python train.py --n_layer=14 --head_dim=32 --attn_scale=0.177 --init="normal" --init_std_up=0.0347 --steps=3074
Each number is 500 + 40 x the weight over its row's rms, rounded and kept within 0 to 999. Layers, rows and columns count from 0. Numbers have three digits each. The size before them is the row's rms in percent of the matrix's.

# down: layer 10 MLP down (transposed), 768x192, rms 0.133, rows 153-221, columns 0-95
# up: layer 10 MLP up, 768x192, rms 0.118, rows 154-222, columns 0-95
down153 109:503486513442566485439462527445448448513441493498486465484525418526513528495494526472530477544424523455517453503483466493513519520490498482551541516406613552465522463551533481460609475465513488509534489520426476503510549516483535566466456553541524487559543478457509468438531539521565498461
up154 098:483514406517499528470452570501510436515513531436468495553512469438479499498453501440512464554454520508531415463528496461498447524492517504510510567535520524446564458562532558511497436469504491498485480546442509503551441428455481425478499542440477490516445600479555475535466517498429587540
down154 096:526443614544474443504544468497490584484451503571496453471507514483543572452505478453546476470558515534451478551532537508580496549543399439532509450488509487452524502543427447527396510482498516518519487418553515487423565586514473554525511511405496477533534386475490582495501463431525449501
up155 106:530490506523470476533475515489536476484474551505451564513512529399484520495582551475567513532495395478556466531565462440552465462415505558428550487506458531508525513497497542480503514496531453523538525480496501509446467475514533507551483530494502499484458528524445466532515498436519471470
down155 105:485529492524599516496472513508510479490501470480506397515465466520543518527503414500519467505527444473477551540427440558520545559596503490565469492461540435521549472517481472480574562523545562498468540547471557508521464539499547487480554505544494585495427435509542536574509468478477511510
up156 100:451576542461481435488454513520464556502452469522457551494480438495506497512471473538507403505550527601434408457461452530494479518575542537543446500489548454498473485455445488469534455521533553505434411456496451523529484509522487539500479596428505480558572455418512529596576512481474494499
down156 094:529480487457452527541578460520515454461506512517540548472518503452534462526571496519527546500420512456592525511513515476479524501433496460509457514447394507440439526504458495562507535525480539484540505463508490525475520432500510464557524475537557525564479439481531532535509540490502518470
up157 104:452580490433482451465444511507492562559552533542528476527533507517418583523487461509476530456505513421478476505440447460451535572439490495417515506446538466449489448576513467504518454537574549461515540471477537558554472521514523523500493557540542504502501511488524502479428521415479517468
down157 103:483469419564507524464454462500502511563484503464549581530549469557540461491530497531525532498497498523487507516492514514560557462482526541511523472514469541574507489442473531520566448548538571590524519537514449561483508484448479547441515485450490494555467471474489495494476483514540538563
up158 095:486526574518445519463530527510487477507464544497459494484530476514490496427515486521471452535461477526522480547526535477532494517537454359453506521492497529557497554557472470500469450516424491509482517433502539511498469421559520479503504480472550547470535504543545480405569561453563425519
down158 091:457479515512431525553498461519473481465611488544500469489538481517513499546471501460507537535520503477491477499488484380495495502533551506493444467491552447472504524437536514462494476498510561519558541494514580503503532490452476532508560496550515488478437478528494516524470509510469530513
up159 099:479450517546571428530493541498415506450527536467548462536445465583525526524470501381560515518494470496508469533530478508548502516593486563436490404540526473517541526463441559521508499537526429546463489489535460479459442524493524557535487498577529473515487508514439558434511503499506479496
down159 102:502550477584495496581513561503440488491542517466457475476506524553478493404468472487516502492501513510543610489484555444525509500506487493512471483504510457516517548479512500514530529466499481509513528523462512510466457466486540537451467468481511470497568434446480467507462454436441473502
up160 098:559485496508446482553457593580526578472580451452505502549486484498526466529547554458553484465485511517539540494488562556563462484590439532436518524490455526471442560550512477455551464445503473502528531504500504426528481477568539481529577485484494485491458566584575507532492499480537474462
down160 097:508456471526532523551438476477465571590522485478435496471532517510529437502495496511506555579541513528412511497571478560513522488519576504480455531504556568545549491474594483458600516425538527470517461455525437461446467536458500489495523465521495438487517513472526510481447480476525474483
up161 096:469521489484547531471479472376540541568527520497514535550466510494461468529496493424500473527512582549560473524457504530456544495482463513490478525473515485573505492544484503536482483499465519497443499467542559399499421445482473529479509457506559477552515477463435540437499538470491600538
down161 099:449436489549436551551477503572469515483511507593467478472481497539493534509461548487489470476504510528448501522498465514496510486442498566559517467565607556460543519506460507539529522446460416454496473520528483471482562479458395520490546446521465470477475469511486544595527521480478494472
up162 100:510543522462559459444424482557506527467473505505572537450524487440463496428554470527500515524524568470538543503459524505487486508565456492495526514535508514532525539554517533524507528542443475456515516490481509543542489494500536466546420583451439547491562469490496486511566483513540443471
down162 120:489515521495511543476596482500521455498454436496512496497493516513544570535446487458586492468474484525452443548401477521483497469484503459540483416484406544620495488516526488451590485519500477506540471545445472426530501478488473466513501500597546513469438481539434542490505501490510496550
up163 090:512476519458518530485408494493504484461484618507516486541511534511428517589439509483551510463463499553516473502503546435541522535424433552480488539493493554479459493534529460495430471431518492510436548486483540415520481493528497488466545538508533491531470470571494477503542525500509483534
down163 084:563530435534498507567523544508493504532554464528532484485504485462511401519549510530458424578550579472432457469500539475511450522532523490406517530454574502462487493458496550453446449489422489597499540561487438474543457546532485496498465552495460519546489433475485578485505628469453451460
up164 111:473417494530440522492550482474513497469502521472491578515523522493538506466486524456467483429587510466574549537554515494453493501507507495501486536442506518544465547484526548469432519439521541485499556508553489509518535519536535528642499482546508534444551595528483568447481478545491525495
down164 107:476472519444541524505397485471540455406519560486498517551536498492546457493435491556578509517537491465476496519529510529488512458479511517430543487454505576560482463500433598447461460533520453474489507499457545474425480519558517566548463475517488549499533502445549499550478514486512510475
up165 097:558554527538538526500485526467435489479503485512478496477508506506435505521465466584464517551533535480531514554491483442512511555515445571546477458479482510418489573490514477512524515585477586542532474496493403517482449485558482543553535538525479483506485429476487569442514481421543459490
down165 101:433547483481522477452566486464445600440497511490523534513480511510501525499486504451510480518518502493477588537486491503495485526409514483621442515547558564558485445509556458575453512451385513471522579520518460506502494455500568415481490481490480513490510490525574465509492483571474536467
up166 097:543606480478496471430522468530504575495444415444533436473525551494514596550528482540489553551531516518497520501563469516488435507459557497525479519550518466597499470446532455494466427507464428447547466547536516512475491534500487531482526478512529396493520515489485534510428490497513578431
down166 098:531483494511524498554476367476577460549501498464499507464517518474462583531501441397512508503515495530482527540485505538490499422521541457468505533552486464455457538479480414530516471497492498547459465513474464505506573397486524479523496513399424545504505458519510437500420528492483518499
up167 102:425471453533512463506483524602459446486472524510618510461509515508532490422528559547548507410456476554426507551442473522463481480473486499512529463492455469563495427536567503414498514491454499459538526507453488488480476494536481490438574530494426456446463513518498519533456467496602418496
down167 103:496439543447417443522472464487478525564475495500487572464475518486465484452503438483511492491511505499541515489500483483528461490530555608475457482492483524520484542524498418474530433523448490506576471532572452485527507522480527521456525402532553425526573471471517482562560578489504544518
up168 097:472425477488444487545426526544559490523536502536494483540477504540487527499507474519516421501481480565533489547551487539489462482531563494518481594455453448503524509442503497454466543440461587486484465458454490442550525517578430519434522482462546507533507490466434471558451542521518516507
down168 102:402479506452524468520479472465491535533477486533464461471483479536412568501453523500496592488550537477503474496510458508416597544539491549514554472568559478495493543502479530555469494563490467513474529519525471509493515477481562471542469492521419493544472472446459567535547465455553474507
up169 097:449482494567496528481550523474423501558535509485486482499495468488550561503485538513579554514521530499513470505537463523501496498521541588483433423491550527535457584426483478549577514551472522543507518527499526485498462429464455493485452564515472444444529548481474538525492476528522525510
down169 091:526458498510494539544470487530452540558479471515538499512470543505464536509448431549458501512572524491535451503490503503501501469564396447568521467481516463493583421447471521529480552479494524472523550511590573481507456569498435541403471429405523517581557557562502497513430500464469526530
up170 104:439477499475554439439556473494497448505522451560550526505497559493479467470450492465510567440507515553497496474521478434433411510540572512513501429560487480493525568508567477448438516401574488496480470430482527552567479507471438555492575474447533434426513515604539468448447510489513533489
down170 108:422547449483527567561545537538468518396529548464465418513570452571531532476436492497458445485518449445396491488521588574510510458483515517529469463547533504509534454427486514503497511451528470585529506481509498507467541549534526480477550476501538483508490445519526495489522542503492531501
up171 092:534565479477502539578527509570477532539431467469527479576513511577501481530437400455544511514523471496527505476485509486480508550471599559425542491501585582482417497440477487481443455519423475518487511485504561531485476509512449519513504464412504533479520512522522489483443514508521531431
down171 096:534456447492640439431492489473545446488574507551451453534499559463475549501562566489424512564548506453473528515432476495465499468570473505527471584453464502577514511553483409488590493536536556456516523513493478395488515532472496486514532502582496497565565542521509446542571512510522494471
up172 103:470552439507541494511491473405509529444513438471513544525500498527419552536538537541491498456485442539475386488481513462506597553526543492478534475430510464508436514507506582495543481440512510461496507521548468556498478548471467455591467549553497517441468423515429557548443511475531454462
down172 091:437435512503464439433494510490484491445467458542512561439467434439516504538480481414455459529509526501519499530518501453483435507486490504476449498574518517490505483560509460504487543535474435522529451449577523496552533535481528477459526439476437480491465515589487507455481514510529476508
up173 100:450506584430535543503554447501500535513474549547534472600481549560518464589534495479471455524503465476461471469460490558505561517535540470449504466460549518475517533423463461592461531498525512426498458500461467474552458466565489466516571518482613579460449580491478470511492452453580509469
down173 102:468485625481470508499504500481484463420525535515430501509490564526458532503529495514510456529483550460461454545553484488447540491569483513400509439500525481513455452470510512557424506576464481548469543531441487503570538549491505449498473518498503478462522573506459488489544523461495489503
up174 099:554473439505427529501507574545511528479474517487555543516496494513487511530445477478518520447525474553546494481501521506525543463477474551499448447491520568495524460483495489558384513453445468426533516512391528521537513575517458522534556432488504521449461541456533433493438481516480485463
down174 091:530453511532566552584524517393539568494510448488462508531496495454493471529515546533541507486513436498554526529533495442504516626549495523418544502530426449494500522532531480510492493458467475475428498535515453488440492501456591501481454563494541407494484522537505491471531523515537456529
up175 104:531558440566451501489478463516529421500526454534480467445442522493487539465577475559496490504519520590520544441428542507560496496486448517495576497512477504543504498545521594471481510521512548529457513442538540514532440469463531532512464478455483420463443454482500529493550543504487492449
down175 110:551456528445501509512437453444517492507567555492433576474476509494555517472498540452500480484440510428550451533465501461474502555460481551522462539446509490492404490436525453481581507533525509488513439551422492506525500502486519504497526503516554546496560583502514521512507461556552454509
up176 099:530504469565446473536487476508441535498437520502477512438401467493494524474420498525512537501470474545507551521541556577474489407468517582526491466494521513462530533519512536505480485578541378465479474477506391484462434463485440551545504521537480497547518503502546446499537567556536428469
down176 099:544522528537450532454455467474504456479482480556445481499593473488567626465554531469539456474470546486504438505504542480491536537527537495536557468533559517460469460548456579529570528493493434523555527527503526459444517563515446473488520530471476536492555457530474516472437529564496515433
up177 095:477474472543472546501436500459603549545539485556500466536512436560517498513549553448468525547510503534518467470540496478439465491520512524482515573467552475477413586519503493504498542477448527447490580481510540509510502460461460512566449501517496605529499442510556471520423488453493516522
down177 098:554488538494595465504511515533435446521455494451472537448502496527481530521453450597487528446493523455468482552460511496508541442494501476521455436563488498488525461516463494511534509497559469489478492522523456477503549507540507528465557452520546428403538544469406552530561529539563474468
up178 101:518547499555558482499518512556542465489514507545502533516522454549458480513527475419515517558507509448523588459511499499444458506501429514500505511461499465433461464530487520498509588506505501489459468496538494437501504500522486551491463444423528455508476558531555467555497589508478454460
down178 102:555551457471540491509437491530428487505511474443513550496467538542498510491474503452550476455518482523433577463477595537476542449487423480531472516489558484551458520421467466525539434501561535508508476593545472468496565439526514483457492452538529497480502499505478526483482477500441546425
up179 096:485515448561489464474508482509484502425539582481455568542441501445485583496495500538529499520520518511504490473495459514580458482539477444491493492402449462517572524553469487445491561455537495484459422442535433465538534465520509482476498511420488529492530517459510485523497536466557460402
down179 102:504493458533524554572427486569559466441458501558577467467545464489503519509448405498483440482537473442489547560533557460482512495496499474529438473480470491473529476464522577531436441481502535492519548508550457567405496492472496500528550493477497516429457499517512445423489554534508437558
up180 095:547522503538555506514511457433522507527467427548526519497470454600449509415521528465483539546532443514539563486480482517498552477567445467450514525528464450434475521612464520550465452509481566548506498483446458471481485543447529447441479485511473549515533465503537468491530563458594562495
down180 096:510552483479528523478484516508457472518440418493535432438539384552522469418484485464535499473492496534518571488415476494495457463578475464413545543495479469455504559453483446469384517573498566574536545522463482537505515568482479433536457495470491451578472486551523433536491496521507434482
up181 101:490451489517470536424492496523504444438518452446490558461482549482489505491461499518465514497552529496487534430475534549483532533453506461425529519444547506510433436586481461459505432517490531471590542435496529582477502469471565518544507516454485501499506504531495579527486478519410562538
down181 099:494460498521586540529523516437401468567513498501488506525467487499498482543419558548504516501443484515533480550555555532527513538459500453502498483509444418422498458506525465411507527490524477453428484442432535473483489565458487489507535535490456498472531499537481491491592521532486480625
up182 104:469504493527540503564488507505431498518532453606437506504484494491442541569460505515462555472540490524448516453464555466458463521523533510452430548489475469396541504532517477449520525496495549518518521451472513444553556537506505460531481526543524513511530535448426492468582449498488578520
down182 103:470619490528447522524491466506433511472473409594520531517450487501515498515540482528519444506488507457513546532534551491533546396550509546471493496483518567468565481438551515471565444550526491599542566484526463518483531467512558566523506443450568512518480456516511496502594477506469545503
up183 109:535528561532507489510497510518475483482458431585535541506479539455517515452577493494453509513517492495454491510536531480560484479483544543443484472531510541448481525549358426504542530443490450538481467509517463471538460457476524460437572492419518467525460429489457554517495443502530488568
down183 110:436537511487480423564493455504498473514509558533481438464498552492568467506513475465554459448567543489538524455488474566552468504492443497454515485485481518491473500488466489556514540528423646477489484477504521504531450526498524458470499530494496540488467481481502524493461520438587418604
up184 092:499524479554470462514438566435536467503405472523536504540450558514493562524459497501526579506543524492514499528455523482487500506467445511461505551507521555458514557444515551496406477488399469442451514511566485463558496526499515525527584467458504498518491507535575488483447502490504535436
down184 085:457521408457534477524566528533499457520603506484527492623502478418418489500539463461457515544459471518516506447562422534525484529529560540419486578584479508514509503526547468495444537497501483509493499570541559538472510481532443491543491569509554544504485502447513470457543471499525481565
up185 095:494567471510521468483579512496534451523475524528527558521466523541526570431563495481490463441547531451530477425430492483505584492469521463504571476498504493532494469497424500470459537459473492521461389458487475453525488456549528499504510512418507514547516404443459488491564459421494502508
down185 088:583434485465503571524446504545466495453519578484508495502435554463468603454517505451501495466531556487536524520523455601481526505531510491525492499491541488461432514483543522481538549480529500522506533487477487452451615478562506489556368494551522514454525486531463534515464476557499545523
up186 099:490540496485461438514511484485537547465406570458489478468514500462472527468493560435510542521517543524589406478505514567492478521502495470483507514478510426567487486471532497500548523471506448537533491479513450431580496542551457543522562561509495488551505452520540509492564537455529521487
down186 096:512585535485460498489518527503502485467536478468530521540471530519488525476487510478499494532459587481497431474485507526583524505544475494375538423547406429526504501472554573507525517517519509509495456536531529527586449517522456471409478468522572468522583524526521561509437500480558550467
up187 121:467537509439528479469494557495566520505495490515471589522523536575463533479551531507536486514524439498514449515567534589522508427506482486426529502470541549529503487570501482528497522509510452472539478524529582465520502514527473492507485446515566532490484496442487464484435427565511487544
down187 116:494517507489511523478498587495505482506550423458528480535511485541450509507494478520481455507462495518582482529507537500456514461551540538248453506575496557504453500561505491490531536509548515478463436540520494410500540549466501425507500466486532546492497493507511517497545503542468540531
up188 105:457499415530435496543503493572479555438468615477440494538435464469541406533463476560581527504454472549535443519468528485558500470479426489467447513466504454509533487499482551548480594553504463500493550455607500472538493504474534541473515552469515434500462528452387549548476536512556441456
down188 111:443525525466488406470493555507503523419471507476527480571433469530487496500521472497481402510529472518507489472510463488502473479551468511583491549470497465528559506541516476517495513514563533555494521504519530539433505546486552500438530483452512455462438575519370462452486502516531431505
up189 099:518566448524467462500467445574476504479528466512524504482511497543503410532465520388481488540538507499457479441571554485504480563531496531504467526442481507489480436515483513526520563508506520428463552556482456506509454506438515517550515532496508474486464500498505536563494453494486469587
down189 098:444448483476546490472540436528510513459485492435540455430437480512411499530477518441489523567512565475458532443534489503543454580513538562385483516492525411521462502499538513424540461538458544479456496497513484496565501442595394467481522474462443531541459492530487508481506542554461549482
up190 092:447484466508487454465482569424444560563455501449530478506454456610507457484539485538527514518441446479523488503480546514536443500495501480385460493561511532510398531489438547539498504469499466415451527523456541415548543465559506542476581565495501531542476500525451501490531476443528517463
down190 096:524490453445497544445474513484521480415462463599509457611513468468492488448484536497481541476515534504460509514540501448460523487457455462549508464460453451584586429503492519461588453491485490563471547430472455553475518501464505520491488455530470501485486489481526492481474466513467478466
up191 103:517472549569520535494440551504560522490451522559476553475473540481438521556474478474537437516539447493498549512527461478463519582514484441493490549522527562473584498485579510553419494513497492540493439463523515528549523488524557508549433500484415425464476511496448520567472535497454546490
down191 112:495434479486472507517479495410575541516512487498490487494496491484505459505436508490454462494504501517514479503471471533452407508512487512516518568502543504472508523489433539443490418524516467476491556512522517512521511484543514514477402507514510503480498450496480469581532577438495390426
up192 091:510419508470528502552540422513522440507450469483518475511536508522586493490510524479512540585522480508434560443478452524453477517556448476465543528489509467518494465506526493469482478494467590528492495526567494441515490457552502491507496481525422397450488468414585519535516519492470510465
down192 098:521538559537530465499415512477523546474445513487557407458516446487453549464486480479485457496548516576459473546497509533492497505521505465520568589568459538448494528549413560506550501509608532436510475536456440503449479473518563541459475439465503495507460469534477534386556534449530497499
up193 104:486473480532511507575485516578511482521486533507462473533565477556460505496460430471498545541474585512463456535499583485485480499494510504502446522430524577439458536494424508451435520473527526511473476541478522517494521499553524524476514447559462477454399515458465460472540510488549486419
down193 103:495538472430534484512474474465506461513580487541482549503462493500537470518508485577460475547541509457514498452560426368514459520445559453571434505483515496557437503532494476465506517475527499436466484464485486495549454478440541414501450574520459511442505499525470495507429508547522489497
up194 095:457477504509453496498530514520541479512461505482477527504605489497515455500599516460554541482430502488527467479469499469381531586515546459485550594476433424490538592516477533522541473418448488544566487462557490513436497439474456472469435499525484473463544481504489601541495527524505470456
down194 101:575436544517498502479475554503554512483578483494506539477497458580482550441516465437457498480504471434549473524535527462499486477472469520507520535433453502535531496523508527403560477507546454455495445497482585528485496498454467559516473457540524527571524442531528526598577497548521537447
up195 090:468508516509541489463495486509514538420524499426491444455550502474485578456442447534514506507528561558450541443555490591496503452472504541428501511461539480540493460570407501562546445533555466448485521526481462482486601500496547506511550529514538505494508484478502494423492522450532505515
down195 089:515491449528505460462456488541585473502561542495520508497542524415522534474497532512558467493486485503536580536497509463461521495533470532479487496454449483545481441409468498444562477482452490596471525586444549511521504449462494470517532509464480513489505453459495424502581428485524507478
up196 091:459507502464514504487516552516565525494481553471492500514478396507496532486524522459453550503545540451537488440500511551524553404495569461499563465434504494605509531455472468549411503494512519476535487505504504508529496512487459516395532544571503466582451529461415595523520463478582575473
down196 097:472528491510551454473467564509514464488584479488511553466497474428467480500514482530519545497515484589462475485542485549515468513509596572479477473512565474532445550528451503449486424516511448453461531584473453368530479463468498503495477391509497516519488424582559489553469418554453429504
up197 104:473471477565496507611487558455509506576526461547473485510467492497518452443521549483546534525592551568491546517475540433536504502515467523459497504456563497454520546441545455409528521492457516536494476456505483480506423451500514481536503487541516485430518442484511526426540530457518488526
down197 102:482512454508536459507484485514528424456528492535550473415480498487514583519591497572525520494527505535470534467463519504527546483485474501443490455500502524446565455499504465481481517478486554536519496549619476514541542443493529458504458438456509482542545456456446484494499476512435535547
up198 099:398531506502565416424493479476520532503534429496493506522510469590515483467530500523555454546560554520560558539491459465516488510542438447475393530541555490569491504560477470503444462566501524522548467563479444464430544488492544512531572450474493488509426509462496487515501458569510552474
down198 099:556483531531471469487540462512542539491460512607556532510552466409515516432462492506445530510456484548499514469510517494433462504566504531528508579559437484497504505550495508526494506486444479441425531476501516537585452503521459427520497502529457427556493505497453606452579506461562509494
up199 098:489423523436501475517481510498436511537449501493517487426484506519509469574504539515502568587492521533474524588438487523547475471489525470560444508495545481558538452408505440489438563512463462496445534490516453490492490478527408452544460522513538548536536518450557511460502502431502522523
down199 100:557497469545463514487561490422491520429408538466464494509485569502544553585435502557518477526531506517495558433568486454482461544542488472480478530494474505462527534571509542521498451488461466573538489503492502483575456496539536566513515536453490491527504467440565475572534571501493430499
up200 099:570487496439521538518589557467553514525537537419503515515540501525427492434444513488511503461465543563478517526579577485518534512470518474468434526507502485481553457462487479467421501462504529467529499516447412524498532456484542470508477527534467486476501498514491503519477509503498533584
down200 099:540455516526483459498498431471485519497495506556497437489497544525590530534482494442522459473447487527549522484463515467509504475519523530490459435459507482502583519646518541475457525505521526517588474517589419490499446484493492519463477539550568512474451478480415459538496589498527455541
up201 102:510467501476508517519478475546504559492533421487511471459460565515500488490545418457505461550503549530488501535509493495470531446544530513498468501489546449461522533536509417511541475520563503514580487558513491454524560499499516493475564540458506466481467450481515468501491477422506577449
down201 101:410523560480504556536481529525526487435478486519504493560498549512457516470553520476480562531458507466523477554419529556450539440526501509561490480472426473588505480495494531461502563539480529482506514512495498455544437474540553469499480470514535595464532473456482448466457518459441454483
up202 097:509476533500486536561421580584436496532488463584562613497486506468453502544538392558486496549567503528504466475524500454614467518505482472494465447576511467561473489517518555527496540460516486445461528445506498483497528458532554470451487426547487472531520442457486524513532489479448542458
down202 100:419513561519470510459511470509519459513524568559528519471502522503496589495494452525477507495493419589573551495495550493445480477519527463603491479561471461503445514563506555533530490490487457473539486500514500567517477528513525514502563439471476557492441469561529409500476506592494555513
up203 093:492549557477539468540488456477409514498530523443504449536508536543452469468502496503460540499530489567447556506506556459543466465498535528439515504523560454580542509524490427510515453394452597453601454513523506494505437526506556478507550523436547559454539432553490579463494516548520513550
down203 092:529595451515471543462543519471544428460441505439428531431520507493463463481504496473522474430462517451503530539509528489473480475528553532472490517466475465487547562474491553496508536531559477504517523561431471538464538513533466557523507494472473475492466448433491459545442524573488463516
up204 093:468552486531558479513518488529507482493504505569540460537454429475479579485532481485517438528462465507474477503475458482500488466460514480486490539409517502458446586612488520526489521450511475505485546575479468474542510553517502467440459592455480558480536421630549523498515446550497500438
down204 096:474510506518501478514440520571499472540428461515473485510533487499437583500460529498519510436475497531492448531465541478586487556466499485526490472520531506471589534561580514535499474469472536486453495495472469491432441564452444492527517484511423510461534495435520497498508480481485505535
up205 100:539514525459511532526544532534427552575555506464525500560473451503516509465498521528473496562549508519479413549558495512452530553518432437449520576532556509475584476489461482479497494520536480479516541532481533497498484509545411488466519541561473522501507512491468516538485546418544490467
down205 095:464484465442490518483639505549539439506518545449500468468486499497480464452507488563471522472505452429558464446438493490495541514489495499496461472531492554452416536607442504430527507556479527481519455460529562509509502464447549486523485468497466508499511473532533499580490488455469533480
up206 105:484519492516519500454508477497490522489458577564550538491430539462496559530483520482440509501479520449568464461510473522466571439482528533510560482517536474517555463487490478555473513494552494425495501497421440457592440520457383432467512482542562484452510511525529524511542520567569505554
down206 108:550507495454463446434472529529477416553554520531529513530453535556419573493499486547500520476433468512501565479520474518462478517572542529517542462497472562568441491457537472497493495501495514412472488503484471443590468474479500473501494543537504543505481509518508472436479441559531525513
up207 102:488423511553555503460556398474483544403495479471519469531470488488462480541542450569469511467576551516540482531461563466527515498548573542576479464490546468405495475507553549506448481510548490460599504496514515490498530501420466473464442457526487477529509501541491510496519506465522487507
down207 102:547522492518510540504482469509545473578492500556485514521523469469516555534448523470513557516483471477483568463527500531474446493498429570537426516486495530592480474419524536526530519468536530465443447533537511526507480522537462558607578515417558514423462468533534453524516558475527505491
up208 097:533500485585479525437501448451519464477514483502530498553497483447456469439519461391556591503513529514544533514483557566427481471544545515483480490491466497515502551497518476470554522498452459436473478585492501490527497504520428507512573447527570493522521544493506542460388461457460575478
down208 096:529512491524515429487514512462530441469479527497501563518484478510538503519552525512489530465552446514487539453535452497543427405465488556451499489473538522474516569527451509412534549479540545502472487505467431534521513476609410518587519455459460537514448475472570491527535480510473530539
up209 093:487507503553475452531421507424479453455409472480493566444567543485467452453506463592499541511493484428504521476524518510482501489481453527460593512542590498526487493476479504533429504429473450515486518505542466524519537526510597468552538485476534486537461463491532510490450539555372542480
down209 090:540481510498508451479486509504506511525528512591504525562452485463462531476499528514461485505520480414458417502555468510509516582535527607455524535516461505488508571493477510484377552488499450598450472460472466500498458554489516488540485459485480508506448509502510464530524435540559525547
up210 098:489461504601501527440482584521517495414498540518542513535487502418489461469451500482527537499508516526506499443498508529486522532557489431553549435461494463437540586565570490514441491473432501493515471500506479520517520579529460543560495493521512510552516486444538489487443496483466543541
down210 110:540543503474460460482498536510454523521534514520516533540522495499462475514477482435512459514495443417557519449496449513418473504470534487561455497540526588604449443491484474379649497511541488537516462444472503496494487480516442484520559483472469475527428519492467475558525478512490483463
up211 096:545455525519497497530502466554460527497429500493479537498535482485532557460463479503484535566521480457428494554453542518450536401542605518417555524444578447460547510458501396492458520489474466511459530464511490546501479497479530440468489463520528476477567443437479462452483514488567489560
down211 092:502504541482508437441548522380517484503492525546438445487543580483485525507393463521494508454472526487510480474526451501428452491493486483423488511525530434432529474556556526472496497562546464487467489417440535472469532538492550496539522522530569504429492495549464565577477500497442517596
up212 097:481525410515429504563505472454486554447514501504575552523476447490522523506468444579525515511494516496511433562512549535480506575474479535480551573507549533496535525496422514492561445555545555455483497567479403436495492495532488506499500490596481444462405525467448467492514482497438487475
down212 110:529495521523518542436445447546430491541527488534481448453484471463502470450455540481475488531497490502597568545476474433529504497470511495489470428489452466519446523513458534496439506423552474568486518492590529488510520511507485487505518513398487534518506523562550494553428492535489496453
up213 105:482497525519517498404534524435542476478435482535550478532473503491496485515487487558489530465504519569563585478491535440479401505516506561546504442509527495492448482487456553510467519496490502544510561507484447538495550563471454477449399528463513515437437491464441496536525532490568481502
down213 109:587460516484507483482458472586495535514447397508502522473421575533491499471507513511510482528548468497505581409471591563516545531488502546474491522532507489453471411502480520464486532539498504531464514490458615517417557503530500546484441534549507574489456532511525531578419474521523543520
up214 107:486483556434477476476506450482446541473448442534483450527503493493424497470469450511495471525509476466396484508481472548470405519465565501478539535417465471446512464495508513533450533575532469441435439511451480459499520511447510533513537486561449582539435540510537508558456553390449452474
down214 095:463536425502566528441459549476514520559495568495474510511508516480461553483544505476434459511512580572521606514479507443516472499476495524484600572484469479472439501473505516557411557480505470479511401489487482477575504447514515458511477564576464525467528580540522502517482459524497535503
up215 097:449448485496562553520544456554527536427445540465468480552467555506572537498496509476493469539474458514503522469512500557462555506504456581441462512558520507572412486480545529555501433479469502460470565459503436481483462428485504469471532580461512521510484500499510514551473487438527542542
down215 103:514522428502474442496490429454554548483523538483545482506529478520497538518521484477409541391497506438456493483433497470527508514507461530535496512485517508461482571555498514443475516467458513484476451523512410513538592451452423432530525501492468576554462543493547450523440436547517522490
up216 103:528480446455555550473513456513520524528477469475419562483531443491452531506511461455445506542450449608510510477510528519499598461512526469481490501492555563471503464409455505537556469452542514516464516549493590501595460525444499524541449475442506444541528457542487497475509480497518518514
down216 109:540494454523581511470572464481555454542497540424458500499500444458523478524493444515477497515491395536474602527504480505514504476572497503458502462541486525554454496466434480471593535430497486485471567580448514488567442500526531511537487540503509492539518489520550477439521444531481518490
up217 100:527490467435444579483486495554486511501409482460473467444509489480492529461538534532447462507451532551479462494461492515499558481432549599495556477515533497489545504540495507526492499473390611504513560454511492541533563452494475519485526554435523474472575458501467595516512483504474524583
down217 099:496514510507515492498542531463522531485492479509530513494425556481491491549533524483477519505497483493508507550522522422500530474511507508529460605531544484545536447461414539491420531463523515449368523532544516617547520463587514592505477492518455594505512529514485440631500441526479498490
up218 098:502435491549523530438513469486509458576515506451480418592450497529447520514588506515508484495470423546540476587521484465539464466507510480418563439533447503441438493491547509490561475464516507544495425492491470467540488548513468468473471538428526525498444523545527496524480556465482504429
down218 099:494475484536481425506449523537454550396445520512496504426494588442515453497457500448557506530444549516528475536484563481526508556506470518529458492479514485515434470526517453469487527511492471520499491428418592530516508453531505513535528526599466529542481554492520542467547513476536500577
up219 106:442557485491500474481503513538535585562517521470463490500505454503487489496460469583492428507489468518559483518458461431494475489505564567480434514446542522479446464603489526566531512592483466516465497478553505430427471576544569458536533525528517562502447446535509478475456506435425556404
down219 110:527519509537450436473511442431515532376522469532502469446457511476499521469562457435447496489506509499593467439471552533510529454448520517486521457446501485512502546463490547471461520469532541488501480455523507539509526507472444526486517453501529561518510392467465499549557478561531475445
up220 108:470470526541522513510489464556482474571519532512506444485533562476518566480595507489518442517483466529470502522553451551571547504495487495564547499548525545435530480551466519506406418522470511546476435451466506520467503577500487471519488477456462480556477525416489561545440532474493545589
down220 109:496501520495521463436554494490545482447498489519557520560536485484512423564483566428528544511447426530509415454527484475494508582507474524588512530476415474417586508447502604448411475513473556577468473508512499476547535501522490511569567516515536446533484533465473470496457531531539517451
up221 121:550531492504535502531510503490511481456472527537464508484519571513523519555527487513482529508445509486429407439508439494522569461432521487428463480463509469476492433419608549542440483489487561451541406528495490429458549495509474527457571530574516451424519512498537501459447457446492527421
down221 128:536484528473487521464457429527500544506495479540415448551505571502479548540520523523502559491491483519470496588474512496430574503443455503387435466480455482466488493446542561500435548538437601500504478563489438425488481511548465483482568482494502474462419427534421469518472432475451538466
up222 092:498510477509458516479514510519515523525502492507413460498506510530432522515511549575470503550550472509465456500463443527456570495487543441512472489514631462466416425558518473520449508435458523495473517506472477491551568501424471478499495537471489514440428441539505553505507483543449459527